Weights of a small transformer language model: 5.63M parameters, 5645 steps.
Each number is 200 + 20 x the weight over its row's rms, rounded and kept within 0 to 999. Layers, rows and columns count from 0. The size before them is the row's rms in percent of the matrix's.

# o: layer 5 attention output (transposed), 160x160, rms 0.0618, rows 131-159, columns 80-159
# v: layer 5 attention value, 160x160, rms 0.0639, rows 132-159, columns 80-159
# up: layer 5 MLP up, 640x160, rms 0.124, rows 0-13, columns 80-159
# down: layer 5 MLP down (transposed), 640x160, rms 0.11, rows 0-13, columns 80-159
o131,113,216,213,223,213,167,184,204,198,189,182,199,161,198,179,142,162,195,210,199,164,181,227,217,241,184,213,200,214,215,226,211,183,206,213,182,199,198,172,200,201,242,199,202,193,261,199,191,200,200,211,207,221,203,241,174,205,198,227,226,208,219,166,193,225,225,227,196,198,190,181,187,161,228,190,206,201,228,223,209,188
v132,102,259,205,221,201,202,206,184,246,191,206,213,205,198,179,195,194,226,198,217,153,202,185,173,151,209,174,198,189,165,180,164,192,176,221,217,242,195,188,182,209,206,230,214,203,176,186,203,205,193,188,191,194,200,194,208,205,197,189,193,182,196,218,209,195,228,216,236,219,192,219,179,176,199,179,157,180,187,206,195,208
o132,102,202,172,167,200,206,172,174,177,204,207,205,197,216,163,242,188,224,184,198,219,204,197,221,238,220,173,200,217,206,194,210,214,196,190,185,173,231,183,159,191,183,181,179,181,213,176,182,196,218,187,199,190,188,237,217,187,220,218,218,191,169,195,221,163,181,169,213,217,202,233,203,188,231,232,215,210,215,205,220,220
v133,100,156,214,213,181,206,227,226,207,209,220,208,219,209,193,211,181,211,188,176,194,213,198,195,213,197,187,196,185,242,211,203,213,215,203,236,181,225,217,235,203,175,190,163,157,198,169,187,206,198,224,195,228,218,200,208,199,193,171,198,198,232,204,193,182,225,178,235,195,237,236,188,173,195,166,221,213,184,199,206,199
o133,113,194,205,214,186,208,202,194,211,189,185,198,227,187,204,214,220,186,206,223,207,187,200,166,228,139,165,195,172,198,200,181,236,190,209,178,216,212,213,207,182,205,196,214,183,185,227,235,185,182,191,217,176,203,173,218,220,198,203,185,194,179,225,189,196,185,213,183,234,200,229,214,183,194,199,219,202,199,172,180,183
v134,115,202,202,209,180,182,204,215,206,202,219,230,221,182,195,187,193,190,174,216,168,200,210,193,164,205,213,221,234,181,202,178,162,178,195,190,221,193,198,219,236,201,205,181,208,204,230,206,190,197,194,210,236,235,215,175,196,181,210,195,182,208,214,216,206,234,185,227,214,160,194,219,212,210,192,229,184,172,220,179,204
o134,127,232,200,226,222,191,169,209,186,203,192,199,188,190,187,219,184,197,210,187,221,177,206,191,252,196,180,222,187,205,201,182,203,218,190,234,193,177,165,202,185,175,154,205,195,209,196,189,219,179,212,209,213,215,188,192,179,205,192,215,217,205,200,179,181,182,215,163,186,202,205,194,179,197,224,198,199,215,221,218,190
v135,103,188,194,214,177,217,212,165,165,210,167,197,214,157,252,188,194,200,209,196,179,187,220,203,195,205,237,193,188,186,167,216,205,218,191,199,201,199,179,163,224,205,196,206,168,200,212,206,187,180,201,191,239,194,208,230,256,206,220,166,213,194,204,195,213,182,197,196,182,189,203,190,213,210,225,200,229,178,208,179,219
o135,106,189,208,198,203,203,195,206,218,201,226,207,200,228,230,215,211,199,203,149,177,193,198,210,182,219,205,223,223,205,193,186,172,202,223,195,189,206,197,180,178,196,185,182,216,162,240,200,207,208,192,195,248,185,154,173,196,214,188,185,190,220,212,173,205,214,201,191,176,224,174,211,242,220,244,188,194,219,210,208,244
v136,112,183,197,177,192,215,228,226,190,230,197,189,201,242,180,235,225,206,227,180,200,206,194,211,230,200,213,197,183,190,208,234,226,240,186,219,225,198,198,183,198,186,208,210,182,182,184,195,211,200,216,197,176,163,191,203,202,212,191,193,202,181,202,177,189,219,209,220,183,237,192,158,171,211,206,170,189,212,189,211,163
o136,125,193,192,200,201,197,218,170,207,203,227,189,235,191,186,200,211,194,164,187,175,200,205,204,214,189,164,207,190,212,214,208,216,174,195,147,174,222,215,197,221,204,212,209,192,202,187,237,171,201,197,180,186,204,192,210,231,201,221,211,194,207,195,230,234,208,157,210,223,186,218,225,205,198,175,210,213,193,159,159,242
v137,109,219,207,173,194,208,206,191,205,223,188,177,173,168,219,221,183,125,192,191,220,208,202,186,213,200,216,216,186,194,179,223,154,226,173,167,252,199,171,185,222,202,181,210,189,189,200,206,142,207,190,198,163,213,225,212,177,214,220,208,225,188,191,194,178,229,219,223,229,186,210,178,225,175,229,194,235,179,178,205,222
o137,124,210,190,181,220,208,205,183,202,221,235,174,166,200,198,202,203,225,212,198,183,207,231,231,173,198,227,165,200,235,199,182,212,174,187,182,144,224,190,186,177,218,216,193,210,225,194,162,231,219,208,186,192,182,211,187,211,204,195,190,196,218,212,210,225,229,169,185,181,215,181,233,203,188,205,182,196,200,215,187,213
v138,091,201,201,239,180,189,216,201,233,218,204,198,223,183,197,229,202,185,175,206,189,205,207,213,196,200,191,206,197,172,206,207,158,193,197,196,216,202,150,173,225,216,226,212,180,183,182,192,183,175,192,193,165,179,190,249,223,188,213,196,204,191,192,194,218,200,201,209,216,175,221,181,154,197,188,173,164,183,203,196,198
o138,101,191,197,202,188,222,177,177,220,175,195,162,197,207,220,203,212,191,206,186,193,199,201,214,209,196,161,187,199,214,180,186,219,189,212,156,150,223,206,190,196,225,216,204,197,229,208,230,182,201,187,175,174,191,180,208,200,218,220,225,210,199,202,230,196,192,198,185,197,206,233,215,215,209,187,217,216,204,142,183,252
v139,108,203,190,207,185,193,152,206,211,187,221,204,223,167,163,187,215,185,169,183,199,215,211,179,190,209,197,213,215,188,211,213,183,178,216,195,182,197,201,191,196,228,154,198,205,206,206,209,223,210,212,212,196,195,218,160,163,224,210,193,191,217,157,212,210,217,206,238,220,200,186,193,182,192,200,230,217,163,186,219,201
o139,115,211,184,211,244,199,207,176,187,222,215,171,193,168,210,203,207,197,187,235,208,146,203,190,181,251,183,198,190,229,224,169,202,219,156,206,168,185,207,201,187,180,198,187,203,204,194,205,216,198,197,189,225,205,205,233,220,196,182,201,200,194,183,213,185,190,194,168,217,237,198,205,177,194,177,242,207,197,213,211,216
v140,105,223,207,209,191,193,223,204,157,227,177,184,194,181,205,209,170,168,218,209,194,212,198,221,209,194,224,215,174,223,180,184,234,197,232,189,162,204,164,234,213,210,192,182,168,195,193,200,207,209,204,217,170,208,203,237,212,221,205,201,228,185,188,207,181,174,232,155,212,186,178,183,206,186,209,171,194,175,196,205,195
o140,101,187,197,182,203,195,216,200,216,205,224,231,208,161,231,201,197,202,171,199,180,181,192,199,182,195,210,203,228,202,180,232,189,215,170,197,214,223,200,189,220,233,209,189,215,213,222,200,194,210,183,198,208,167,207,209,159,166,221,203,207,192,191,220,193,185,173,220,218,242,204,186,197,163,219,193,182,224,189,231,187
v141,101,191,206,185,155,199,181,220,178,182,205,155,193,211,215,148,210,203,188,206,196,179,208,226,188,212,197,279,217,200,209,197,170,239,199,205,221,212,214,181,165,193,207,211,207,200,199,204,266,203,194,202,223,198,212,194,206,175,197,188,191,194,200,180,239,216,244,185,169,202,196,182,207,237,173,209,173,222,186,223,184
o141,105,178,226,234,200,201,203,230,210,192,232,183,229,183,231,243,208,190,225,198,202,164,202,208,201,208,187,173,182,202,226,229,206,143,169,216,203,151,202,196,184,209,251,186,192,203,196,171,181,189,192,217,217,214,188,183,201,208,216,209,196,218,172,200,187,204,196,231,201,182,175,216,236,191,192,179,213,173,210,177,222
v142,108,202,200,221,231,204,179,196,201,217,197,211,181,202,180,166,195,239,230,209,219,204,193,200,227,197,182,221,162,231,207,183,254,226,195,199,172,203,205,203,175,202,243,201,231,215,180,192,184,201,212,196,210,222,181,162,210,184,191,179,207,189,197,189,261,179,194,177,188,248,200,229,206,233,191,189,199,205,185,199,215
o142,110,177,199,196,198,186,201,218,213,193,200,181,212,185,215,216,204,195,174,201,209,203,204,166,188,178,197,177,207,166,207,227,203,199,216,192,238,209,202,205,182,193,219,241,205,195,219,209,194,193,149,233,217,210,214,213,198,192,203,192,191,184,231,178,206,207,217,212,190,157,185,210,203,217,190,205,204,191,189,178,194
v143,103,227,211,224,221,207,230,229,188,187,196,176,206,195,229,194,174,168,192,187,184,185,185,230,210,189,219,201,164,212,216,143,210,198,156,186,232,209,200,210,216,177,208,239,159,198,173,194,194,200,184,199,180,205,203,214,174,208,192,189,205,180,186,152,233,202,165,205,190,226,213,201,205,185,190,239,197,216,210,209,217
o143,109,202,201,181,179,202,206,185,196,186,174,205,180,189,180,203,175,160,186,210,238,190,212,189,224,142,228,193,232,215,164,208,223,195,232,171,205,200,251,161,187,214,218,178,159,226,237,233,211,225,181,194,234,221,201,175,207,198,208,204,212,210,202,218,220,187,211,241,231,206,166,229,208,216,192,196,227,194,222,188,185
v144,103,191,202,217,202,217,196,178,196,185,205,183,235,183,239,195,201,251,181,176,206,206,198,196,220,197,174,194,198,216,200,198,225,193,222,252,213,210,223,190,220,200,175,207,159,179,177,188,229,218,208,187,226,195,196,222,224,227,208,196,214,214,178,237,158,213,184,185,204,229,152,207,170,186,200,237,230,202,205,177,185
o144,115,192,209,208,187,234,222,197,207,199,210,209,194,208,186,179,200,169,203,193,227,182,182,199,180,171,165,203,221,207,201,200,234,194,228,172,151,227,233,185,197,225,216,200,190,161,220,219,187,203,184,209,194,186,183,241,199,187,226,148,187,179,186,194,222,204,217,202,195,204,218,172,207,195,175,232,207,176,190,193,221
v145,122,206,199,169,205,191,217,206,216,226,220,215,179,207,193,255,221,205,222,156,209,204,205,229,204,197,208,178,165,176,196,218,205,222,205,177,214,200,243,214,188,197,202,177,229,197,205,199,183,216,219,200,188,170,165,196,197,191,199,213,183,180,230,165,202,177,231,206,194,227,235,204,171,213,191,173,179,209,200,232,199
o145,132,210,172,189,175,178,199,174,193,220,184,192,227,219,178,203,189,203,156,214,168,255,201,202,219,228,206,204,182,188,193,179,205,174,193,207,204,202,256,203,249,183,195,209,211,197,201,203,173,196,214,184,171,211,233,208,240,192,200,207,231,205,219,226,227,196,170,203,202,169,238,215,208,213,188,199,203,201,161,188,215
v146,103,193,193,195,199,199,166,207,203,194,190,217,230,211,180,227,221,256,217,207,193,192,199,207,212,205,199,138,215,181,184,226,222,169,203,199,189,196,222,181,210,210,210,195,174,194,213,200,215,200,202,194,230,178,143,196,226,188,179,196,180,184,208,219,206,204,214,203,201,201,179,204,216,208,217,209,195,203,210,192,209
o146,093,201,217,224,214,204,194,178,194,188,198,209,197,212,186,168,188,185,164,193,199,184,217,218,220,222,185,229,192,153,187,200,166,219,202,192,209,182,190,227,222,166,175,216,183,183,209,216,193,193,201,191,205,206,210,192,221,213,181,195,202,223,224,179,201,203,187,173,154,148,214,163,181,204,239,214,196,232,201,187,216
v147,098,217,203,211,193,204,199,207,218,209,242,215,162,177,219,222,190,151,216,186,192,203,188,184,209,184,238,183,208,202,198,230,193,185,207,236,229,197,205,196,210,193,212,214,182,175,189,195,165,195,167,198,169,183,194,223,196,191,197,223,199,214,195,167,179,166,188,223,222,218,205,190,197,183,212,185,178,182,174,208,170
o147,097,182,199,169,189,206,173,191,206,182,196,168,173,215,209,199,182,205,194,201,180,197,214,210,209,192,194,210,206,245,192,174,215,211,207,147,171,214,215,196,217,223,192,179,177,236,208,188,199,201,213,202,206,211,233,208,212,215,213,182,205,221,215,213,231,200,205,178,215,237,226,204,222,213,180,215,214,230,197,194,212
v148,108,214,209,210,213,217,176,191,177,175,193,186,148,169,202,202,196,239,230,199,194,171,219,198,231,202,213,174,181,209,170,204,213,191,224,201,174,205,202,213,146,206,187,215,177,194,220,205,198,215,218,201,198,181,176,191,167,186,211,199,214,214,206,188,186,193,251,178,186,228,212,223,205,205,206,169,186,208,187,201,212
o148,103,172,200,182,165,180,190,220,204,209,250,199,214,199,226,208,172,206,193,211,200,190,202,233,171,235,227,208,225,180,207,221,154,179,171,199,223,187,204,198,237,193,226,186,218,219,194,184,166,225,202,202,249,164,234,178,222,172,213,206,195,170,184,202,191,209,184,232,201,192,211,182,196,207,221,184,225,217,183,202,196
v149,109,213,198,182,211,199,209,184,202,186,168,205,237,223,211,214,200,231,157,193,162,199,204,219,186,197,174,200,232,202,216,180,183,159,209,208,227,200,162,217,204,211,227,184,176,191,195,186,207,205,160,192,210,207,194,228,199,212,204,208,230,191,193,222,258,205,204,207,207,201,168,209,181,198,192,189,199,177,205,167,207
o149,115,191,213,208,206,197,185,157,212,186,213,226,202,203,217,154,181,197,248,170,253,193,180,197,207,166,169,208,234,187,177,199,215,183,254,186,151,209,184,206,195,197,187,218,178,205,225,225,182,207,217,194,193,181,191,205,185,202,226,197,207,212,196,213,217,172,203,222,191,196,256,182,202,209,195,208,200,217,184,213,224
v150,110,182,193,209,201,203,200,180,203,195,219,218,228,214,168,214,207,173,170,223,215,211,210,174,204,199,206,198,217,209,191,219,198,196,181,196,190,205,197,201,207,205,162,220,135,196,211,201,160,185,164,197,184,186,198,202,202,219,220,208,165,199,204,212,166,220,179,212,218,140,191,185,232,165,212,209,225,194,191,197,230
o150,119,228,190,202,232,208,185,197,186,185,186,185,190,208,193,169,248,217,211,181,175,192,234,207,178,183,226,184,206,203,210,181,175,215,210,205,174,205,174,217,192,200,179,154,205,175,195,207,205,205,216,203,195,204,181,190,229,213,182,203,201,230,220,190,198,186,212,156,201,217,166,193,190,177,208,181,177,216,238,200,189
v151,099,209,182,204,182,170,192,172,206,150,182,206,216,232,168,220,208,215,209,166,197,192,213,204,217,194,232,200,255,187,191,185,242,201,227,176,206,200,203,241,220,207,170,192,234,214,186,199,241,213,177,218,216,210,178,203,199,223,217,212,200,216,194,174,187,199,217,215,174,215,171,204,165,210,193,181,182,227,202,234,199
o151,116,166,193,190,191,188,226,178,215,240,159,223,198,162,198,183,213,200,176,199,196,195,159,200,192,222,200,204,186,187,198,211,200,197,218,224,233,169,215,235,231,186,203,192,169,214,223,241,178,212,218,178,214,217,207,196,209,199,189,230,193,213,231,211,224,163,182,208,247,199,215,205,239,200,193,208,211,212,182,215,181
v152,112,183,202,169,218,207,204,242,172,224,233,208,224,192,165,206,198,213,201,242,234,195,207,197,208,200,190,200,191,178,187,207,210,174,184,223,173,200,222,202,180,202,203,195,195,184,220,197,187,190,186,184,224,198,202,163,186,191,208,211,175,210,234,188,182,235,186,201,182,202,244,222,214,208,201,226,210,192,197,173,215
o152,112,216,211,215,219,179,199,178,199,182,179,191,236,208,208,188,199,200,223,190,212,225,218,191,220,203,213,189,204,197,162,200,198,185,197,208,202,178,183,206,203,155,188,196,197,145,180,213,183,194,222,179,194,188,164,208,247,180,180,166,224,204,232,209,222,162,221,183,185,191,210,216,189,208,197,195,202,183,217,161,215
v153,115,180,202,200,218,208,209,188,223,204,217,217,213,211,200,214,235,231,224,180,192,210,198,213,206,196,178,160,219,213,227,182,204,223,211,182,192,199,202,206,178,197,200,174,194,196,197,189,177,221,241,204,220,170,193,186,200,202,190,206,217,193,227,203,225,171,169,194,185,200,223,176,186,218,194,219,195,199,203,219,196
o153,124,207,207,191,180,200,214,163,177,192,196,171,203,248,183,155,188,187,193,174,204,210,207,199,230,191,176,227,208,190,203,222,169,203,215,216,193,171,202,234,194,196,186,229,202,226,197,230,229,180,226,226,153,214,184,194,202,227,203,220,206,210,159,206,198,217,211,227,217,190,244,175,169,211,178,188,202,206,158,202,217
v154,105,196,220,223,253,214,212,206,190,225,185,204,196,214,215,214,184,217,210,210,212,197,195,205,202,208,191,188,166,190,196,199,200,184,192,198,201,202,180,201,226,226,204,211,153,201,184,205,183,205,203,184,198,202,197,182,208,188,207,195,210,189,204,198,176,186,196,237,239,165,204,197,214,192,215,206,208,207,213,181,194
o154,107,202,213,209,196,199,239,165,209,194,224,209,183,230,167,148,185,175,180,189,211,207,208,200,197,173,230,198,226,187,186,174,227,208,198,184,167,244,196,182,160,208,224,193,209,143,220,229,195,201,168,174,183,174,218,200,199,196,212,191,216,191,171,207,236,209,224,203,164,202,198,210,203,179,243,207,182,214,226,195,206
v155,111,225,216,196,184,196,181,168,209,188,227,175,181,162,212,175,182,191,177,210,214,207,197,195,217,202,180,219,204,221,184,192,180,176,218,195,169,201,188,157,172,204,179,228,277,175,205,201,165,207,196,195,197,213,213,237,194,205,198,218,229,198,197,213,220,187,195,166,204,182,253,182,218,183,188,206,217,184,176,188,232
o155,116,194,200,170,193,214,194,193,180,209,195,178,190,214,209,225,200,219,254,199,224,213,213,205,173,237,187,160,216,228,193,221,175,198,198,201,183,227,196,179,179,202,232,188,193,239,177,137,222,209,190,200,185,193,200,196,205,222,211,178,193,207,197,197,169,228,207,211,175,213,200,188,181,205,199,185,224,185,181,202,209
v156,104,199,192,194,196,195,187,198,147,206,166,168,210,183,219,231,190,172,242,187,238,200,190,180,183,200,216,205,188,191,181,195,232,192,195,192,204,189,175,209,214,189,179,217,241,235,209,206,200,189,211,204,199,163,203,195,176,205,190,175,194,190,189,157,184,212,231,201,185,211,220,191,206,194,212,190,225,215,218,198,201
o156,103,224,210,201,212,155,229,202,186,237,176,255,195,153,181,198,182,202,186,197,175,208,221,219,212,224,246,196,200,197,182,204,199,182,176,185,251,194,224,210,180,204,208,202,185,196,199,191,210,212,218,175,224,188,211,193,232,193,151,206,219,200,215,189,233,180,179,213,186,183,157,228,193,233,239,202,216,210,208,188,201
v157,103,206,205,232,197,193,198,167,196,184,179,205,237,159,201,211,194,229,138,233,161,185,209,195,224,213,181,189,211,188,183,216,199,209,224,211,216,203,172,227,223,208,210,173,234,183,195,206,163,200,197,193,207,238,179,196,210,166,187,169,216,195,214,202,202,195,206,199,168,171,184,222,198,192,190,161,189,185,206,218,208
o157,097,163,198,211,195,214,186,206,170,192,188,218,179,189,204,206,205,240,242,197,223,226,221,201,182,205,187,221,172,151,189,191,201,167,196,214,182,177,164,195,175,191,210,222,216,200,227,190,194,184,200,215,224,174,186,186,177,219,212,221,186,184,213,192,179,198,206,214,209,195,192,181,220,190,235,199,178,214,168,206,202
v158,131,235,193,171,159,206,203,208,209,195,202,191,190,208,175,220,225,207,186,218,208,194,204,224,214,205,218,161,210,172,192,232,189,191,189,208,227,190,196,183,187,207,181,174,184,201,215,205,189,203,187,209,197,187,206,186,222,198,201,215,147,188,206,226,155,202,201,232,166,192,175,204,192,181,225,214,156,213,211,208,195
o158,132,222,215,208,210,197,192,223,212,182,203,186,211,218,183,211,221,193,209,190,195,179,214,219,200,251,209,208,195,198,209,211,153,217,190,218,181,164,176,190,256,206,167,199,203,211,169,193,222,188,229,184,193,195,180,187,182,181,212,217,196,231,159,218,190,181,197,162,214,200,184,169,202,173,187,172,207,215,234,200,203
v159,111,212,204,215,207,203,202,213,175,197,199,200,207,190,177,264,186,179,170,208,193,191,213,207,242,186,242,212,204,207,194,156,220,168,192,203,227,202,195,234,250,194,163,207,209,200,202,199,185,197,184,212,210,197,191,200,208,203,176,198,191,223,198,181,194,186,177,216,177,212,224,231,206,193,175,222,206,200,192,176,205
o159,119,191,207,206,189,186,215,196,215,189,142,214,210,175,208,168,198,171,192,190,220,198,213,184,211,160,216,175,205,190,173,198,208,217,202,190,196,211,215,225,193,201,203,196,151,240,243,228,196,189,198,202,243,217,149,213,212,199,200,181,209,215,224,197,219,166,215,167,226,202,182,219,207,200,222,219,214,212,191,178,186
up0,097,208,201,247,205,221,199,218,193,218,183,223,178,214,209,212,187,173,187,196,177,180,204,210,209,203,204,229,196,179,186,208,188,217,213,184,245,201,194,212,226,183,181,224,189,173,193,195,231,201,199,199,184,181,174,183,249,199,184,196,213,182,159,197,190,171,218,182,198,203,199,220,186,176,207,202,242,202,226,200,174
down0,080,208,189,217,169,190,191,170,237,216,195,210,178,231,197,196,186,180,184,201,194,187,171,215,187,203,194,194,189,178,206,196,206,196,190,207,158,214,185,197,188,217,222,165,204,220,185,168,200,199,201,190,191,222,193,221,173,193,200,180,152,227,239,218,189,224,190,195,243,194,218,173,188,234,172,216,202,242,210,167,219
up1,022,180,217,212,202,157,218,197,190,206,174,176,189,208,190,216,176,189,172,221,206,204,204,204,192,196,195,197,198,201,180,173,228,129,220,228,190,195,200,206,200,190,201,210,164,208,192,194,221,177,210,198,235,215,223,191,177,176,215,204,209,182,218,188,229,187,191,218,187,241,246,190,154,207,194,210,220,222,203,184,194
down1,013,199,159,220,200,219,208,225,241,229,216,232,206,204,207,215,220,199,188,159,177,191,206,196,219,201,185,209,201,212,215,238,199,257,168,200,210,184,207,214,201,182,205,189,242,163,233,198,178,179,184,198,182,168,204,197,238,238,187,174,208,200,190,211,177,195,221,203,191,186,160,213,269,190,209,206,156,180,207,208,212
up2,090,266,208,215,222,221,207,205,188,207,210,230,193,215,198,211,241,178,174,223,211,205,224,191,194,207,204,182,239,174,190,198,199,204,195,208,199,199,200,190,215,197,175,183,179,231,181,197,189,222,220,183,183,169,213,192,197,177,166,208,196,175,172,193,177,200,201,187,195,183,219,218,223,209,201,222,197,223,234,193,143
down2,093,119,198,210,185,187,190,216,202,194,201,173,216,197,201,193,172,207,211,163,185,169,170,216,200,251,205,212,149,196,213,220,207,191,186,196,205,185,158,211,211,203,220,190,214,173,225,198,207,184,173,246,213,205,187,194,180,229,207,150,222,215,226,207,204,201,202,218,216,206,184,186,181,207,194,187,217,190,201,222,249
up3,103,205,194,209,177,254,213,184,230,165,161,244,183,186,183,196,228,215,196,177,230,158,193,225,160,219,198,180,206,176,218,225,188,219,200,180,222,200,209,209,220,194,203,227,181,195,195,182,226,210,199,200,209,195,191,220,202,166,188,200,197,218,160,206,207,176,182,199,163,182,183,232,206,187,174,216,176,252,214,182,173
down3,107,191,200,146,187,170,199,234,192,176,202,210,193,196,222,187,210,170,237,180,181,215,133,197,193,213,180,208,200,227,176,185,193,183,186,217,207,208,212,202,192,184,221,210,229,202,211,176,167,205,175,216,174,187,177,209,177,201,160,217,203,218,257,180,204,197,209,195,205,214,210,196,187,179,190,197,194,223,209,213,190
up4,089,177,212,223,182,203,219,242,219,186,206,187,196,174,195,179,214,225,221,213,188,215,229,217,216,191,226,201,185,189,221,188,190,196,227,176,231,194,205,196,197,198,198,217,176,177,228,197,210,211,199,201,177,202,161,192,194,196,202,213,193,210,172,214,191,177,178,215,212,193,202,191,233,247,204,209,230,149,209,185,182
down4,075,212,192,194,205,177,210,140,202,239,217,206,187,177,187,177,192,158,206,184,231,204,179,190,202,240,208,209,194,190,207,209,181,201,184,208,173,212,210,203,191,209,164,223,216,187,175,190,178,189,224,217,189,209,222,201,201,215,169,201,163,225,231,183,196,215,195,222,191,189,228,197,188,182,186,205,173,212,156,223,218
up5,089,204,200,217,199,203,225,213,221,187,173,220,186,209,173,210,179,218,192,205,173,222,235,175,181,204,223,156,234,186,200,202,193,245,182,178,219,180,207,196,202,165,166,182,202,188,224,188,226,189,203,202,176,168,163,233,194,200,228,210,194,202,201,190,196,202,219,163,186,190,218,227,210,208,201,188,220,228,193,222,232
down5,079,186,220,242,189,172,212,212,221,219,218,199,193,196,234,184,189,197,212,202,178,163,228,196,218,167,216,238,182,235,201,214,194,183,229,197,199,207,198,206,233,210,190,187,210,196,197,225,199,163,205,194,176,213,192,224,249,168,186,187,166,187,181,205,206,206,191,216,223,193,176,188,185,211,158,192,208,237,191,206,187
up6,111,220,239,186,174,213,225,210,231,191,192,237,208,190,181,221,200,213,188,195,209,207,199,218,236,209,232,210,186,185,206,196,246,193,184,161,209,181,195,194,219,202,181,217,161,201,213,170,225,227,183,205,188,231,243,190,204,214,195,199,195,213,207,190,206,187,209,205,197,157,195,166,200,196,189,197,232,240,225,191,210
down6,118,213,164,217,173,223,212,172,219,204,206,192,153,165,193,169,198,192,188,255,200,173,172,184,227,189,195,200,230,200,191,226,182,185,213,187,218,196,178,185,215,151,191,239,219,176,201,220,190,209,210,198,210,226,200,223,200,203,185,196,211,229,205,213,215,184,231,171,200,208,211,193,190,175,159,214,177,196,185,209,180
up7,104,212,222,213,195,242,193,223,199,214,177,217,203,212,187,226,199,205,207,170,159,203,203,242,215,207,196,205,195,225,195,192,184,247,196,179,154,183,227,185,197,177,171,178,203,198,219,192,229,244,233,215,204,186,206,236,218,192,205,186,159,178,189,184,227,214,227,192,218,198,193,211,183,206,217,212,215,192,209,182,163
down7,093,202,223,227,207,227,146,179,195,191,194,195,212,162,229,229,208,170,227,185,219,161,178,202,194,197,206,206,203,214,186,205,220,166,200,188,180,207,204,170,176,228,230,262,167,233,215,170,210,203,242,217,168,217,226,188,197,184,214,194,190,169,199,191,204,198,195,214,198,191,214,179,204,184,185,239,227,238,201,163,209
up8,091,187,208,224,214,190,211,206,163,179,219,221,201,181,203,197,199,221,163,164,223,197,234,219,191,216,210,179,189,171,193,175,203,169,189,216,210,186,195,156,205,201,166,203,194,237,217,201,179,204,212,243,190,178,175,219,203,172,212,215,215,201,174,170,221,185,193,177,195,179,187,174,180,209,211,189,211,164,196,179,195
down8,102,213,209,224,209,182,190,196,202,209,203,180,164,182,196,167,205,172,225,248,190,243,183,167,214,189,212,195,231,225,168,221,185,209,202,192,220,197,210,209,202,186,232,182,203,188,206,179,241,194,178,163,186,228,192,171,212,203,171,215,158,198,233,197,166,212,223,204,192,217,194,205,206,207,176,182,218,240,175,206,206
up9,116,194,235,213,184,181,235,212,155,234,163,238,184,186,224,218,198,214,216,184,201,171,239,231,189,203,199,221,199,187,192,207,194,219,172,168,194,187,192,202,191,192,227,240,180,193,180,175,165,242,191,206,179,190,176,210,203,218,211,232,207,204,215,203,186,203,248,179,202,218,208,170,208,205,185,168,199,232,214,205,196
down9,138,212,201,201,198,168,208,190,207,218,168,191,165,227,171,224,210,179,180,182,206,203,214,171,189,139,182,196,199,222,187,199,218,207,178,188,223,205,210,191,177,220,195,183,199,198,216,214,212,206,183,158,245,191,215,189,213,221,234,181,217,181,225,217,196,191,219,193,206,211,172,176,216,219,175,217,190,193,209,221,144
up10,086,204,205,172,176,168,197,189,192,223,219,168,212,222,180,204,195,194,188,211,167,210,208,196,227,209,166,202,203,183,212,218,191,190,205,196,226,191,223,197,186,186,205,202,190,210,220,192,216,208,192,216,157,168,199,196,234,209,197,226,189,196,208,185,209,239,188,208,227,196,189,228,185,214,236,187,192,209,210,192,187
down10,070,179,202,224,227,232,198,187,204,213,177,235,198,164,213,207,182,210,193,228,241,169,229,174,176,189,205,214,169,233,211,181,213,175,180,199,201,221,206,204,197,206,188,195,209,182,192,186,202,194,210,190,202,208,204,176,190,176,197,183,184,211,186,196,254,178,221,166,207,214,188,199,196,185,188,233,159,228,181,224,189
up11,097,206,188,194,179,184,173,213,211,204,216,208,214,177,195,214,174,168,171,161,185,194,198,239,222,221,152,160,159,190,263,239,200,216,210,197,192,189,220,186,196,186,176,192,216,150,207,183,168,196,205,223,213,183,209,207,202,236,237,194,223,218,234,208,184,235,187,209,232,196,157,215,174,207,198,183,238,199,178,193,186
down11,107,192,213,228,215,148,195,207,214,222,194,190,176,222,226,216,194,241,207,225,225,204,202,191,213,168,248,190,207,187,208,198,200,181,218,187,204,184,189,217,210,241,201,150,220,207,189,236,214,185,187,168,181,200,199,197,218,153,229,219,196,179,177,202,210,199,191,192,192,213,199,205,194,171,216,198,210,218,170,189,196
up12,103,218,249,189,227,178,203,227,187,204,190,207,204,215,194,183,161,182,177,157,198,213,206,184,175,224,183,215,213,237,202,217,174,207,204,203,198,174,213,187,184,189,228,196,199,179,213,182,201,211,205,221,192,215,175,201,197,216,198,195,193,187,225,169,223,193,225,176,193,213,206,212,225,246,173,205,214,226,209,216,214
down12,103,208,183,199,223,232,233,159,188,203,220,224,188,196,178,206,211,229,220,178,197,184,189,188,206,224,205,224,213,160,218,192,193,213,205,220,183,217,215,158,205,169,181,223,206,161,190,184,180,211,177,201,214,209,192,198,202,181,228,195,171,198,236,167,162,205,190,211,208,207,218,216,224,193,190,185,193,207,238,210,230
up13,105,214,190,197,205,192,202,176,238,179,172,212,227,184,175,229,226,209,226,170,214,185,221,228,199,219,183,165,188,176,206,203,196,183,191,182,192,182,206,170,206,214,178,182,236,207,228,198,183,217,192,243,211,180,221,213,213,227,204,171,221,238,198,188,194,153,168,216,242,207,237,177,172,211,195,188,214,182,219,190,210
down13,110,232,169,204,172,194,164,181,215,221,210,183,174,206,180,179,175,211,202,229,184,238,204,226,214,192,193,221,202,224,177,221,207,151,232,203,174,193,190,203,193,220,199,213,202,196,232,211,219,185,146,171,210,235,195,204,205,222,201,220,214,228,191,207,202,215,237,198,212,238,208,207,202,180,176,219,154,179,200,202,207